config.yaml
n_head: 6
head_dim: 64
norm_eps: 1e-06
bias: "none"
init_std_qkv: 0.0356
init_std_o: 0.0046
init_std_down: 0.00339
lr_head: 0.0136
doc_mask: true
steps: 3177
Each number is 500 + 25 x the weight over the matrix's rms, rounded and kept within 0 to 999. Layers, rows and columns count from 0. Numbers have three digits each.

# q: layer 6 attention query, 384x256, rms 0.174, rows 265-299,329-363, columns 128-255
# k: layer 6 attention key, 192x256, rms 0.172, rows 137-171, columns 128-255
q265:523502535528523471464524496465469567556542466540468467504506483515524507518507481491500491468556488481503511510512532484518512477463537519517512511513483570478509459471523546487517513479565527480496502489497466524511491505461481490466510521462551503518510520475533537540531485470509459504504470483482511463486488560510464543506476448550503440484571492520480477551523511508506534508477
q329:481470509537474506470530501470489503549496451474511493503480500507470495514510504494499472497473522484504498533488507505496550511508491498456500458481473476553498494525481504524501529471493538474526496438486518461496448493460520551489478497508516475498492513481500520450514489495514532481516499488497515503504463523463529544514509526494510495514503460517464495507487482487533500451487
k137:504464503497495483485494537526553492491515479505505482524510502527479525447481531492512498480468491465477442543532544495508519498509484525547547495560487513524492496530494518457503493502490523482531505462481484513494514523469522538540526487484506538481516463477471522520524489504491506559456523484576501519534526496483489529451483488528503546500561476475518487493497524487506491499519
q266:463449522519513516491480549462487487533532501507502499507489524532491473517506529534539481478513479476514507545524507493491487508428469504502431472493452556473514473451502450527494489511523546440502525470482484505466486482506449511475495473492482505483505472415549472498503494528514535543504514452474509495470511532478507537530493479493527477463516544502464514525519519535498555440526
q330:546462477520488483504511494494480487508503486517489427472513472510474532505509507507520534463511482493554488490502488494498477502479509515516468480501496526479483488509466469515475515494519512469505516483515522470540504504494500509483523504533513508466509503490526497519427523502512437523515541486462486515478486479500487520494482498511494509527510522497492481497501513546510482476504
k138:507529494458467522515452467451509470539499493490570479467502546560480461497460506488457500503515479487453482502476464498460540454483516495472469503514535537481461550483482490541477462560439481488498455504557487487509505513494513496491487521503520509486481496564505495486486513480496544475476515472477501456480509513503505452504487549504493518478466489477554508528460533469491466479500
q267:504488507521527501509526522513484503463512455537480503531493513509490504496476488502496490525528491490488486502494468488477517506499487482496524456550490464505480452480489467517494473470534484511510523533475470487471489457505507483497491505438488461518491489455484486488544533510459429533502541488506495529486498491519515461540526493462490478413480456480500515519501505487505537508512
q331:540528525528502544540515507516549506474530496493510476507491494523523501504483510554512535503517486493477518513512457512487509529551498508520502465488504485480528508515482527548475459481458460494494511469514488537480505495484490513516461468510481466512434496515465504505532479527445506498532523506468476515475521455488500488471495510490487534499520480528511520512468520537502515508526
k139:507511419484493534502481520470481503485484535540519516540480495531489497516478486521527516513475482479495512487481517541514553488468444507497537509536473511489474486450474480497509474471523467537491517501506521482480498451499498501530491505488530500494448493532514489447479463481536532437524500521507533486472447529519498497468482506495494499499502536483490486541501510487560506450501
q268:509471518488473538496512479479522475486502493512547488499505520519539502438511515454518469542460500494516477515493499506499503499487506547479523525501452547457467457528509486524507444496490507533484500576513495475507522539499509499490497471511503537522425502498520522496505498500526519505502517544509546451492464485505523530482504501518446486535446499471496522490497557514477484453462
q332:516516527514520498511464519513539509490472489528535504499496468451482493452514493506521531497496465494520454523467507467473495461495498522522461497514464526528508470508457547560483442559510471506504497523475484524496457490524510438509487509470503520491461509493465472525504462512487521465466529484491489493472517495530504496477554492525519470474469486523492519534474487531526508481444
k140:500510544483529486521511451492456541497532464494520525494469468516465517491519473493492479510581522503529535540553496511504509526530543481517512457511557489504534537456474523517498509478522513473505488555535548521545470461484486577548508475508539503513498554501549543500510556487487547503521537507469476478515500532499490480534467542451473519505498498461492444510528527520479484505435
q269:512544524484505478525466496449524515530504540474520489465478511492530464506535496501499497502560446522471490514473513505501469487503491483498509548525562485460509568554510503463522478535472523513480492558525488500512509492468459472499523476444509509488490515495497512494498496499538504481496553508492496504498493487517454530459473450530516495480512483533575547489480515481526469552551
q333:509517489502557484476495484534485495498455480484483475508491506503502484538533488508469542494497497459468492535486462499520466473518464486472504511521470468521490478555492478509494543501483465455488493479534550487514520506518527463486504540503485513479514453470500470505478501542454484525490480500475497471482578508494502488489539491548530575484509446519514495477496537524496486527562
k141:508493510460474527521516495501486530498527514461496488483500469480520516484512500485459487494528505479520522477520528510537472471466518485536523542496470510443532486524544555487491507509485511496549503495498442511494543509483500429485439498498469503538490560505522501517477489482506532517486482536548482449462444515544484489502465508505488461445484541486512510494456534522503461516530
q270:557443505502501486527490482489511498538503557485430540500513492474490458500476566539532528498499485538485484496476485479521484515473511527509504512513527510481547519463489544517493478541523491555480530519532486454528509492505511507498576467481515536505507485477506517524487529497530523479480502491520513492517462483505516529518466489493480514503475474519504548491488511508489475503512
q334:496495550515488518547490505506475497550490507516499518455535499533472487502524498495508509499550501524478473482470523491510511497507500504507508461498485526523502444468467497504501522533519541520487479499478477503489472506488503527514518492522529523495492507554471518503500470496464482513514498478516508498525491533513511481447489484538480470441557533492509494481496509501505506473481
k142:484459577472506516465521495505503523480534503495486522502514431466530497467554544475486502507507540483485507497523500472505479475509473518516530521529482509513532513509502521519493477489520478478427499501506494440473534563503503456498521507467476508499470486517486464514496521517511475477479474518476466464508432510491519496488487506534456523484539520458519540532506513518516487548515
q271:495495464505461466510530542512537518487535510468506519536460523478436488513540527537544467517523502477510504492517489496477503493483520505523492524513535466509496524514504479529508547535497465531500497484502472537512489428526470499493495492486471495503492494542472514506553504481506460550483505491427495544499512481452515474460446484530475492506460490540500460489486500495481471499483
q335:507494524483470545517514516500467470492522496439489522447510518508514518509458503495488461518507561505476492481480474499486500503499455526542546480536539527471533529484505466528495496508506473503501494480468489516497486478504507566516500516455536520503473483511490501502514540486476514502528545522435505500509519480481518549527511508481511469511457473512538514445469456519558481517482
k143:469507486487518548510463527453506499513526543462519524504517585527501464487502489516489520487506484487494468533513496551526522484499545454459475500515521474534484591502496469532475518520497510497531491471511457447514526478499516488491501436470491510527502520520523505493505491495519500500519567497542500497475484512492518519509513503487507465511513510473498525505489485483504480504506
q272:443486527510518475493481501479507489478579534454465473522503493506487487482516506535476460486556493499536514499503465511492474519472497492503474521458473543516457492544478499461498524496471468553518481508490483501510501448482486532485521501481509486472480479527514509517534506475540510516525491511538478497502497519494527501483498493459447500477533546526506475493494503522495469431484
q336:489529475506489481499505512486500512522515474518514521489476506499487504509521510518455503508574499510457513546474508503528463476472512514537485452518489463526505515431523526518478476563476531480523496511528477470501490502499480476497484503528495545473482516466563516453500522525519461514498523586482479513454539495534508530485502520535482456491503469545535470485520508479492463509490
k144:480470516503523516544542499476514428459495509530478508505525538478533494508506510442529484510467493504563458489502530491479465464518470526477529506497458428504479484554488470455498454539486456458521479527507504470448542540511502554518487496469542496540498479516499499517465459503453534470535525532534507520541499484473513463489489479479533536539518461491526458489492514480482470515535
q273:510480514490466502470566491528499489480528509502430536547522440517493525506477519519535487484505520498486501513488514482482447427501512523510484469485447525502506476510473488471485471524455490477481528530489542475523501531504505520481517481514499524442520486476496528493532509543510490486519475502515527540524545511495505520534567505505503502484534459523481510459507490480513503497553
q337:522530521491497543487489500506517521472506482505480498488505489481477550477490518466508525527487531499524514516490525447480515528525514540507475497528498512452466454529517524469495485489466506487509472510507486499527504531461506521498501506529497464491513505535447469486498524473519500547526475488498515480471493541503486514535482490538471497501557528537494516492466533475550500441499
k145:518519501518509500460500493475470521482536493476512465442486512480503477467522503472500465436516528515484532472474496518454528481495508496481506526523519459485478489524544517539481479471489520482499517507517520515496493502507537501496483449481546524501487518540506483465508499518523525487524512471496493510458507500508505519503534519531509512538524491490445521515498510516537542528516
q274:511504458499508485528577508527545527470496503468475508506519491556494466554552463463531486538498492511544459492469540490501529509481501461482503464500473503491503465485542470505570520486555525476464491505463487495495470465506446483508535517537497506507426547502498493532448457549488473505526502512479514498502502484513500479520487536508490510525529498511495459548500430559524493502503
q338:491547467507523517576491532512498516539487513543457506565526497496435455519513517546491535491511497473522459511531463507494479489500500482522449496491419503534499457440486452539490462510564489498468491507534484480501513572511515535500503531543484484478470512500548533499508486525487507487488483479503482425480526549513504480451473496508506553558530528514522494509510528507466524518477
k146:508479492496499529540491534461528545539516532461529531484517540453488484500506459460468499494523492482473458476454537521491478503473499471528525456510516525477507493479513448516506500451483479502513497493471518468522476461506518472491472460519484518508547465507508500509505524535500514515476511493518509481516517486510491509518516512474519498431549479473470474496543478485476510530538
q275:536528513539572504552501501512526485482534503516429502514511509493497472452532500504493483488511509485512525504479505500508498508489522484484490500566463527477453506478466473516515499487531542489482538520556440498483470507480458510454534518450529482559491456559546502494478531505529494453489445492545496530512462565480568545476489493526500488476529512504531485533519516464497460451514
q339:500513525527483499483504475483516502498528473534494484514471489461485529478527482535478503500486470488489539463481495496517490444518505457470463524494463525479554492473534517515483477494502508486502531460551515484520494464460498487481530489459502477543534548499508496551499514506517504525502478499540522497504508507506523450495524534495501480458522479483522517484522512516521506476497
k147:501460497513470489491513515474461545483533505494541506465478494506489480489508509485547486455472489481496506458539541522487513529524477515501542525534504517494482516514519534502460470514479561502513489467498526493471499530496445458558490516509470470465492531513511485515448516507530554473531466482502506524510564511506473487486517483468502519547524557506522568513471514490488515487504
q276:519466489536563494440552529493473490501504483493519480527506533518521516542493494509429496530518521550448536499499492509535466486462540489446499521476505512488504513492526524485486475505528467511507514505478523482511488445491494466467513440511484474502493491455544477517462486512519505516484445497462523480529501489498430505513561500516522551500520480522530521508494520489544513463554
q340:541519485480500555515476546540477501476476541460517462497498532516489532580468486504504475521525462462476504495492499511440507496489509479464505462496499470500510479461523506510522506516441496485485506468508451463514500497492523500489531506497530491474459508504517501487516500485497507518453501543490528526486512485544479428519542530506508522482491490479536498491486462484514459517470
k148:504515484499508515484500488521521481530491484478494431474519527481506510449490521493458543511519498505499499488501546483483487515486466486495479473478475529476455479533460520555479466496488503538521514523501473455497517473450475517491502529495527502443504547502500466542530513512467499498531509515535495504492468558527499460516511445480450500519489484517455551528486508496488524490556
q277:508534460497527514476555451511507525483533562445500484453487509477545483532506529519475522546485492505515519563477509481469511505519456486542493451480406490542518456499542470482494485505508461583498476513461502545492530481505470522510519508492480466545492527501475500516504546490489448506501557474524483487539494522531508512518507477519557487523516488495479497551470485480461541495516
q341:504486489470534474466495480512514502538491507500465529492505498496473505495482485450502476492485502518537520499492543483473528529477468455491479509483503523494482511474479506496512521480498492509495486536478504506493519491494478540489489494486500501475500477511536461566447491508531499481524538470515491506500486478480485488509475450546479508487500533507438480489457528511543495507486
k149:532491477472504477485443489496499483493509487482500484494506504515518489492496479522497540453542486525516462502482512478469520505493500525478483499483486469502460522496447457466497464485501499577482481475507546450492490505473502463541480486495473476503480500454565528548506521483514503482496520497494498498516478438498495445465487487486513476498470519510542514462525473476529548493493
q278:545465513547517495514490530528534506540534496500505471488496472480479490493508503490483479528488489512469529511471520518525542469554494513552560490529471490506538514472503572530492443490529489490495511531508463480480469465522467533515483476508517506502463502490495520601521493511534502514492492539437498477515535525501522494477482565527510494499525510490519550482515523519520510471503
q342:503450503493491511535512515481520454486504492453504447484509528520501504529535514525475514499495490493553492460484481549522478498511525507531535511474496503498523497488561527493515452507502541509510484527504491513474512497523498473534489530501483514508448497563499503530506510528512488497503498483485499509519501488495489474529477465506479496512514485456478500453488549473490506553492
k150:529503512492499502498522485532546575489518528515482499551502502470499477488500481534496511516473503552508566527469497499480495537487513503513511531509541479478528510493485443487499515458499487527474491508501437462487481512438532500522519493457506534492512500497470498511553487496515512553543462443501506477500512489487467459486524530471535447525517495490514488517537502473529473501476
q279:535489503443533473508492486476485486499509533503502495519505503511510503487505512483498494461460496510493502511472502483500514513510492485499537553487495520495525504538545516497494497478530498494474508473500489477504496499474521517485491499437479507562503519524493518499584506448493482506494488448493505494505508518497536477447439468506502537530485527512501508532492507526524528514486
q343:508495483483471475506495487508540499473474542536518499471537511498494513514482527540472535495494473504505458469521433512497498452463495528498469524488508501511486540510470542488480480522454480472456527481483481546493512470474530510529514499526524493514488533509502493465517524506460502517497467480485524532500512474540534510498489507520495486515536513529538485485440480454504514493518
k151:507485496486494522481518457499500524470501474481493490513499504512504477543523496513497513504515514476522467491485501515491486506484540512498480549531493534453515534481456474528561520536455460480444522493508496501513517517505511503487524505519473491500540461553481533473535507549491493536487511472495480485459522473520542469463474505455500514519512524531534508498484470550483494539488
q280:521481507526496504523495542504522503532508489489477498478438464485474528474522460515492471468506497509471443525503540452516497499457479471452493523516506503564514517525449474460499518464539544486518512418529477538508493515486504475500439469445571438502508452460504511488524481514511511497548487531511518459510494500482511456539480512541468496474511462475509476497509519501496479463575
q344:518510489465509525504514502495485499529486502492494495507519451443503484474517523487503509473491522479492556491542499457473476503490460451502538523501528485487460552529554529486466569483470454462559541515518483467533486507505456496483467476493485483435500477481493467525459533524477485522534495511505519483496485474528459467514506535496532510449490498512467528450487515528500521518488
k152:515503508492488545507467503419496542534462483520497441489459522479508452444507513522492481500489487496482510540515557512546500465531508551479473464489526544478572471493471509500483484472521556539577515477494495521500480494502480518446491522492513470495498435532470475530486478501492483492500492564460470507481503493510482504444521437491504483499511485505528477512477537467473518471550
q281:513498511447532503529469560504529486533504480490480486519485474517522471532413538494550511472501488403484549550447458513455482498507462499497479513481516468514506518492506480515455527465521534480563517506510494503513500497494535524520480517473518544483496491459526532482520536479459515500485446496563472488506526539479496509478542505520524506527501540514490459466454499492470553511519
q345:498495512516491517470518479511476484504500533503479512501529500515519476542482528490543479482554524531573526514508477486457466492522424469494463523490474520519489519499478501491499530496516519507499500517487547523510499529497479496486499499479545472501472499498528469553495462491522508536514481506541499512477487522507500535499525464467482495499518501525529520493493449494497514474519
k153:511494512517504489494497481526534470476519503504494484494505516497485485508477482474493494469476475476453519478509490473501498498479455484514549497499491484525512476515466517475505535489413470439460530491537546478510506545496495484481536440540493486497517472559498509531489474438528473484506509546532495507477495508515531542464492467543498519535489506490465495512552491468465514494530
q282:484534481475538472489539501515472518535499493448548575511493514489492498551450501450460533531468497553467535530480513485527528476506514491534484495536430497541504525520478481509525536471515437520516482513517521577473466491491502529491513510498456532479482453460476467557434490510493504529506531491540495476541510489530541500522462483467459471470468474456481525491432479484526495477499
q346:465486518504509514510524462487525537521515489511521501530469503464487504517518535456483524494511490518487503517504517482500473458510522493479511460502499523484533530502506508481520492525551494470533468516481452488549482451503522458513545502457474510469476496489528494479539493507495492494491493481476525503505523500515550490493463487489494520532490482523518516517525509493503510518521
k154:467518487500449491467493518541516455526498489467502491451477515550489526486491474495453492485520527517450528541495521518461524569461476534485525503476523445510512528429538472500509498478489485482497462508528526567501503434461484513470521524462526449508483502495474487506465494508491506523492508488483506503491468467509527515538439527513514479478470475505506515511515518496537555509489
q283:474474517482528508454512499474496447468490521503514530451472505507427485476512482500479473473568524501522483511500480476536469479526477477539514484529504504519565449493504475492522516519455519560496460577460492525457466534509482492514534480535521459483475483498492500468507460510478512472507502486463468497462478521538484467534474502487462514468530499502495489536494493531505476519550
q347:503502532495504525555521454516499476526509492480522526516491505506494516511511528515530458484491466494476476518496528505509506499514526454528490521487494507536510492515509511501489508501490550567486495511502437528478504495529550507469509494483472500485480494500506483494487506497532465508502522487506497484513525478493531542511469479487501502518490536565518485547520488557477535512510
k155:520503491459456493523562436496519513468509507487574518502519482490498511457494490509494522495486493522521548437483440494482486521514476495491477437483498497513517495464509523492507464502514478489480480544532529518481490475511525506493500473489488501507515469496518482495480517487523512535532528497495506518506473482529507455473552516526461550491511518488504459481451550513541479486513
q284:517498520541518502495480513472485506493510515509543497530491586476506492448510498504543488497489501543517481484499498474484497513490488534486536483499507484447527547529482491533508537484563527505496453497515525533522510475472528560499473492527467551469485457507466533514523497513481541467523478478454511522512522471521519552479533486510515488456482514476452526449463434497501524403460
q348:471495490447528508475529474494501530533511471463520494528485496524530499491511505525546482549432475504436458476547493489517470543512483487521508518543478485500496503495517516529519496481520529456503471483494508522471503470459463524509483499479497512492491473475517508489486487517503503508495473542473496515478537515519527509496518464512506467553483503485457502518539465471491516527475
k156:541486525480463507518479533491527529530498533526499469531467511461514486504482505476485489477451499498512464505488562533501514529543534515525523478507504481529432484526503512515519490453471485495465525492498511549503566522517505515459472495533491502477490518495487549507502470487524526483501499499514505533526527481485474462498476551467500516486495538508464461473524497525495521470508
q285:512495534480501484476471526446535505509477501510450476495512491491524482468493536543474459515494532483532501516513505492531484503530553482535520514498478493491461496495482474503516502517503583513479514506522481503462477547509482514504524495488527453456479477476490472534473509512504544495485484509478503537528491506510459521518483528478544522509494491487442488529497463478495514470543
q349:501531483482540525527525553464488513527483509520523509470454519549493494479467501497521545494478539462544488535496473495525526511466508489530466527471517458528500514493467462485507508482495503538546508497541528491524500483508469520508490474508537480491478516482486500511496468534473541500510438493494498494537505466472499515504543533505515462430474522463487498528502509492506474482493
k157:539486506515494490448496470505519533512472500527499440552520509498509503474491518481444488505490516504521473469456514508498458530484489470504502504491479528583550522498527504544532480487504531477473458512519517465439428506504538509491490514491437519450541460506484480522488511536520488473533525539526516490498478453493533501476492430529488504543470511518477493465537511516473544485499
q286:459506531460502528514500486522497522505515538498556524567532456532485468507466554551494488498471530523545502555540470485493514539565554504473505502513506479463524455512461506492518458524485523514469469467457497485545521516488447571539479546469514491446506540499438486482530501518439461515521487460482513501532529479518476511509466490488504484478529479472482460526425523471477522470552
q350:512501480493481539472461509533504510497478542506497479526521444549510481455508527491504467536522491478500490505524532493459520536487502472490466518532516506485456500520523479481458457484510473520491474495516485506495474534508467503508518519490518496506552469488501500504484480542507496523474509502489479527488472507510496501516488530451491485481523473505465505481484494511483552516539
k158:558550509504495508536502482515513514501480512467503509498491481512518505441512479504492512533487554543493499477466516497462517442508517502508524477537493510525575500480475536523471454519540495539462537440502511491496464520551507473501450489514518500469491538482519504512494459473470521504518522492511471501521537475512506501531477493489515505501531522484507484477467466512489468493447
q287:466486487501514499490507516568489509502517521489486513468539519479481480493527504519484510531462486465493448505475498545507488483499513513532485515525522511475506489524501469529537480505523477473537494531492533498496492532505511454506481496506461493519527497479508541522470523474465512496507457493523489500510534475503479480509467474559472501495478502522451492474483562521469464570456
q351:478469476528517453473469507490512487498520465546499504519511480487502550492526477547473545510483516491489492487469481533506514513463469492497533504475484474492528511509537491487503482489512470510532468494507529522507507493486510493502475491522461478525495490476468525499483499503486488531442518449555508518528523539521486493500516502506456483482504491475521502496483519511461486510467
k159:450515453518474528529476518487452519478510479496493491494479523515479499539519482551474534543456469469487547501491530506529510465543520490510484479488499472484481529519549469528472484539507499474512496540538520485569548506564506494540510495475524479490518466466470495488485489474484471478507519482520490567504482460469466506516517530497511538502513512527504481486486491491487450523482
q288:536489508485504465480466469506511509484501543521529477449500544492460543533496498510477492452482482474465495486511493479552518509493469473489489479505497480492536489513510497510535501489496475491483495499488516532502512497510533511499405543467535492504525484496536466515512490445504498486522482498509503456501532510540517521525457495478498498523429492473517472502485541494498448519513
q352:487537486519522501529494468470505517482483497509460481507490499514501530526543468484505514526534492484509525508505545509514519516502522498489503494518491488498537492508511530502498502472503538483508494503493518480488503492507517514499472515513484504513505531468528492454525501510515481500482475509512493499498499484490497499496512546493520484550480510511486502519503494489494481485477
k160:512472507504500512489481511486507531505479491490480546508515551498525508535490536519505495490480542513492499520464473505492470497482475501507487484483473540525480502485499489505526529469492457539493530472508487494508543541489496474526535512482500523468514531509482540493470484504500486516497456524524510519481481485517508487451515488484472499509528491479492527507508506544512502453528
q289:471467518524508524483528532478489468473495491458536476478524517467520520466473513448523504511524517469469525484498470524440486482517548540437499460515490514475486510508497489509514470585504487501505442476543482505550481564560496506489470456514563476506495471528493505508450474498503512499488451470482491513491491454510487453496542478507481554507495467498478492485504535524494484488491
q353:506459505499505539500505524493490508486504515510511507516503491537521456497513487498474508532493476514506483475504479496508499500522508496498486517506502496496485526538463486502532499536493477452518487523503539513482504494505500532473519526479492499516472493490515501492472533523513459480476508495527502497493522492509489531498514469523508539533498512475531506490494487511514528514472
k161:497500476466480497468514469516500466509507499528511514471512474507467514504511481529450496483533478478487537507509495493538550505480499537502498469530511490514480501512492500494466466504523522490501539518515517519519483512500525543489512513531534505522487523471485509499503507463502502489532549470490522495502498453488483507534482511493489534529496502496474495521503471486510471497494
q290:498486540522461448524539502524497502490478435493493494476491467568456533505535481493491559492497491498489523504496509518504502502545464508457489505537535451491489490522485502481515528508455517486481485543492523501478515498489489509494489547500480524506476510474541501494479450503493515462522528550520520451501531510523518492518472494548553531544479478436531503486494527505479486481508
q354:466547495466550517506545506535552493526522531521505503495462526537550502470523541489527526499506512501507490493493484495491505501499473523488505514522487502482493475487473515505504487526494471477485503502510533524485487472457505514533519489523481463514526510458498512515491442483511517491476518526515493507488519502497515525505438489510511491488479455460523513511471511512509522515495
k162:461506502518500468494475475491505518497509476495504466511501549467519511525468521487478470512536492501502494484498573504491464545478468523544513486514490489484490439520549510515498476460509459504513524565517515500477498523504502495513505507449531522494444496474512501476476512512510505512510470490476487553484497463463485515468482461494495467517469511507467503487521440502503474515503
q291:539534531502503497509505514490546487501489534512494503510445505491541483504508566534519513503513496509481488517472510458526486538480499490508505513517475530494499469497502502496542531541485494509517489538463486511511515485473521491480519536490489513499498510510542480502489460501505464502472525524498503507486498520547485495490522555507491514495480494478497568482486506524463531521505
q355:490500492529503488480480484489514524477502466517471491486495470508505525491476498540508507488486478507474493520493522487500523516491511490513471468521544490479514495506494523501513493510512513515507500523491509464520512476493536512499517524512517517519485533488529520534519480458485494490497537486484505477483499480487505502512499510527495476489504518496503495507504500500465504503519
k163:481505507513544500480472517510506510489484498497514511494497523521499500486554515494481499487451541486467537459485512515485513488506516490482511482537502523490500485493485515502494469457482490496470514491513498485493539481518453492472506485506468519460515478532511543519485539471496515452464451516469525502502530520487542508506468460494514509509508500510504492495527514506498478493473
q292:509499536506510480464458485492468513433490523531522507485523479493502493492514473524457484498487476456548486489528508535513457476492484466480474489480476481507496514496561498512516480547532473542498526517513449506531503530520493485501495533497516497461479544519485491484478525463465479482530452508520494526492499503490555505510447436501522471500468474524540505527520474468461521458528
q356:537525474539469513500494512466477520465472492507551520475510495489491509513496472499486527498513494513474490544520525493546537497495507512478477479488491518513469497487523483522491492516498505484505517510528484482483505514512497455509496519502471514483508503502523522510497561518505457498464472527506487521474518484489521480491526500504541464504462510517489494518521486530486534455496
k164:525500498504488492475432478517549529503498514474474496527502519475514514472512537507505473511531511498505536473508468521473492517480519503492484494487466488521468468525513515517507508509507536517518520490495502496489489516518493498544478518508552530526510523502504495469515515498519537472474510519502522477473453528517498485531505481491477464472528523519450539525517507503509492464541
q293:460494486472546500510473534475507475502517527481460474493450484481519506531523482519497472496481509535512503514493456495501502502471495452498459491476493510480503525486506500505502470498502520501513481502467465497517523476515497523476516484522558553529489502501532491463544479491484494510496541526521482533467493483512526518488493500502500436471503492498483542503514517501522493481513
q357:501486523487501495522484494522529498522483500505478502517492514498476521511520495492487487469491524542463477526491518498526502510471523511519502510508533484474524487450516491491489472509508494522513472524530508510501495517514510520483483480510508506470502501527507521479501575527493512529486450504505507503514505536504511499495481507485495498476460503507503470515527496531496471488503
k165:500516520493524501529488508470492475525493539465511507485478466504493476451500501514524522527478500525485505459514492483477487512541512473461492532523504459493511501503491493523497547495497514490489475532449498446502512480505499494512501521503491481486518555502537509498548496489450505548476523546508498484491488522508549482479444516520469503521504508469527514493478488485523531474529
q294:523492511467495492535507521496546484440511566504518512490460501486508511542513502535489496487501498511471518507450452505525483503500481497505524502512527476489526545496491520499522508491501430491455496505489512539481501475524530533480470530472459486500475481514482536550504489487457513479516473517456509487511535508494501437465525481534546517485501467496533530502477493486496489489533
q358:512510470507516500516503530493556466486493509530510502528501486487512489510461514526450544488506498516460474534472515489464510505474557533494487500505536478483486485488517522513537496525506503468498482525475493468497535511511529516489495525517472517481460510511537500514460520524504537478472475523441516501507510480530517513486518518526469456463496509525551535525502487506443506509530
k166:502494524515448502505467531494496520487469507487502499522533499473443525526483485523469529501541504492529486473520506471484528489497510472484492480508464538505504494478501507504512526479499509520489509479513501494517509487508471470495499502533504494481521501475505512506499518500520503524460523464490538485490500525506505544505510500490485477546497513519489494505508529470498491431475
q295:499496489486520489518531490530531455509522482505516514507517439485500489464503556488538463460499487469511527517527520473496497481475538508514506447520477547540527496469540487489531488462522511501544496501487499466534512511526481511521478484494501489474505486526503531493487538475534483496480522464545453454467529537502471505471496499572463484481463507542471551543521462548493501484465
q359:505489524504508528533527488459497508475500519520524557494483516509493520554526467491515490495504483538486504489503481507491521511483484458509503500490502482510472544519519437523507521478489484541497520467502475508495468499477518501487516493502518491535468467453492489582527521502468532482548496502508500504487472487459512476531508515488514514546472463499547513531467482464475532461498
k167:500494510473514498511496537505535496518522519476517523472477485514493467465507474531533503503487502519515508538514473472491518515499544525520495471519463471478509496473504508514482511470503518485477497489453481487492505500428515499500494516507514507501488514521530484463526527478476520494446526484482501508496496562529469462479499474518526516497513505473519487449499534480509527525502
q296:525474529480474541537518482567490514547487491498439506483445487501500495456525506517480504525506517563527488487433504538450507503499536533487494488467507492540469490481494508502500480446516477485479532514527491520454543507433461543488475504509541471515491508504470490533495554451476463458476430511529554473495476511486511524574461475488470532496517515481509486562509511477490473552529
q360:498528507460458532509496493558475495501467501504481483505474485471467469504497531513460504491536496496532514535486497517530481514503457511486517518499534490517500530499506493489518526514513494488523485537519476530513480495465539527529468513505513511479474538519495508508476527546480479462486526482521501467502520490522528503461516496508484458475519510551503508485481527479462514520485
k168:475533460497574476511484504488505540531501470505471535510515518519480517481498498504535475543506437485529517501490512496480453469482508486533476456498549465500493511499471507518499523504501496505523529487478477445492476518493463481539483484553513480511569493520503502482485517476467506520501535522532480532513473488499464545533476495509499471526519503490504507495488481529494558460530
q297:481463538512494536476549495529465529513506499411529531466501553551465477526536496509492464526475539526465495460513491512500512498484481513503474496508470514510480510509491453484483509524495477467493510495488524534462478453492450509481488515497485452499519497524434488490523522468472509482499519501465514487508483542489520505518461431488528525504515488471481533460528506467536504487525
q361:528437504522469501460545510505514464503509505468518521468507500502504508494490508484506468516505466522500507511505483499506480566506544504516509516485565493496483518483487479489501489491496492502498520484464527527483523475485532546540498500536514475511512532521492521464485546465483472499508518524457538528489486452480502507544467491499496521495478506495490500423477487482532515466503
k169:500434464534542482503533505526506497507568480537509530518520510522519523536522504496504496497519488499478520492531505465517508509480470516513564492457525533452470516514512489455518530522522534485502480509505511494470471496488490557489478539511517488497485465538499509505492517512486474453511533514486510441537493514496486487490497489521521539461480480524539469487492532540455460483485
q298:477494548503448524467514498490443524504469548435481497450524493506483498526481501481511482503482559492485499486472478503489493458552471501492479464497454515494485499509476477475498496460540508459501511481510486495476530491493482498549499440456473443515514520526480506503530531515444547538523509496526519468497515497528500510526494535472493470480494495484466517515531534459500480493528
q362:467497494509536487506525488487497511544480484490506491478531461499526495482488474495505525482459514429481487491544482493530500499518506522501475507474465501530477459497482477492494489463510478503518487460493484532500527546495464527511525500474520464516519490478516468466555543447536502519514523516537489491507521519479516507502521492490505509504528502482469540525544506477541531473509
k170:484507474541473520498501466493518508453481497546503516549504529471462483465500473473511507517480507466481453441515456490502474466479520530490511528483521492527489459544467513515489524506498455503487519516522470553464501443472484445498475477503511494482497485569475496531508470508447456479489487470483489522532546504499524438445457503519477496527506487493459494474474510487489464525456
q299:472510504466483462524503474493468549468469506461455506500540530504491488495495447474484551513449527561465519523490444499474489486507517475536484505507479520517555539478543499531505519552495534526523471485463510542529480517500487516493471470521496506513504554457520490508535510445536518525482514482546514457481515530537498455453554499539462485526517467522530501497491482500469511465523
q363:522505521504514479491478502489486567522507491529435497500528468510523477498543514530478499454485478467496534507518476489445513487464512509530510512520474517504569506524458529499490480489504512504531480533498487486483517500541501463461509491498523493529504528454559500536449458468526546522509533486500510474515514463492489529531494454500520437495501525461477520496507507531495546532513
k171:545502490544477505526478513477575488502485499510528489528541572523532492526484513554510537522495538510503464485470512534523468509527541488496456568487502527475460511521510514515510493495547490451469518522465454496534543539469504509509488531449496509534512448522504494493474488504501506487501511507465512484504536466464490502512508476469520477482500502510533504507512514495495507512543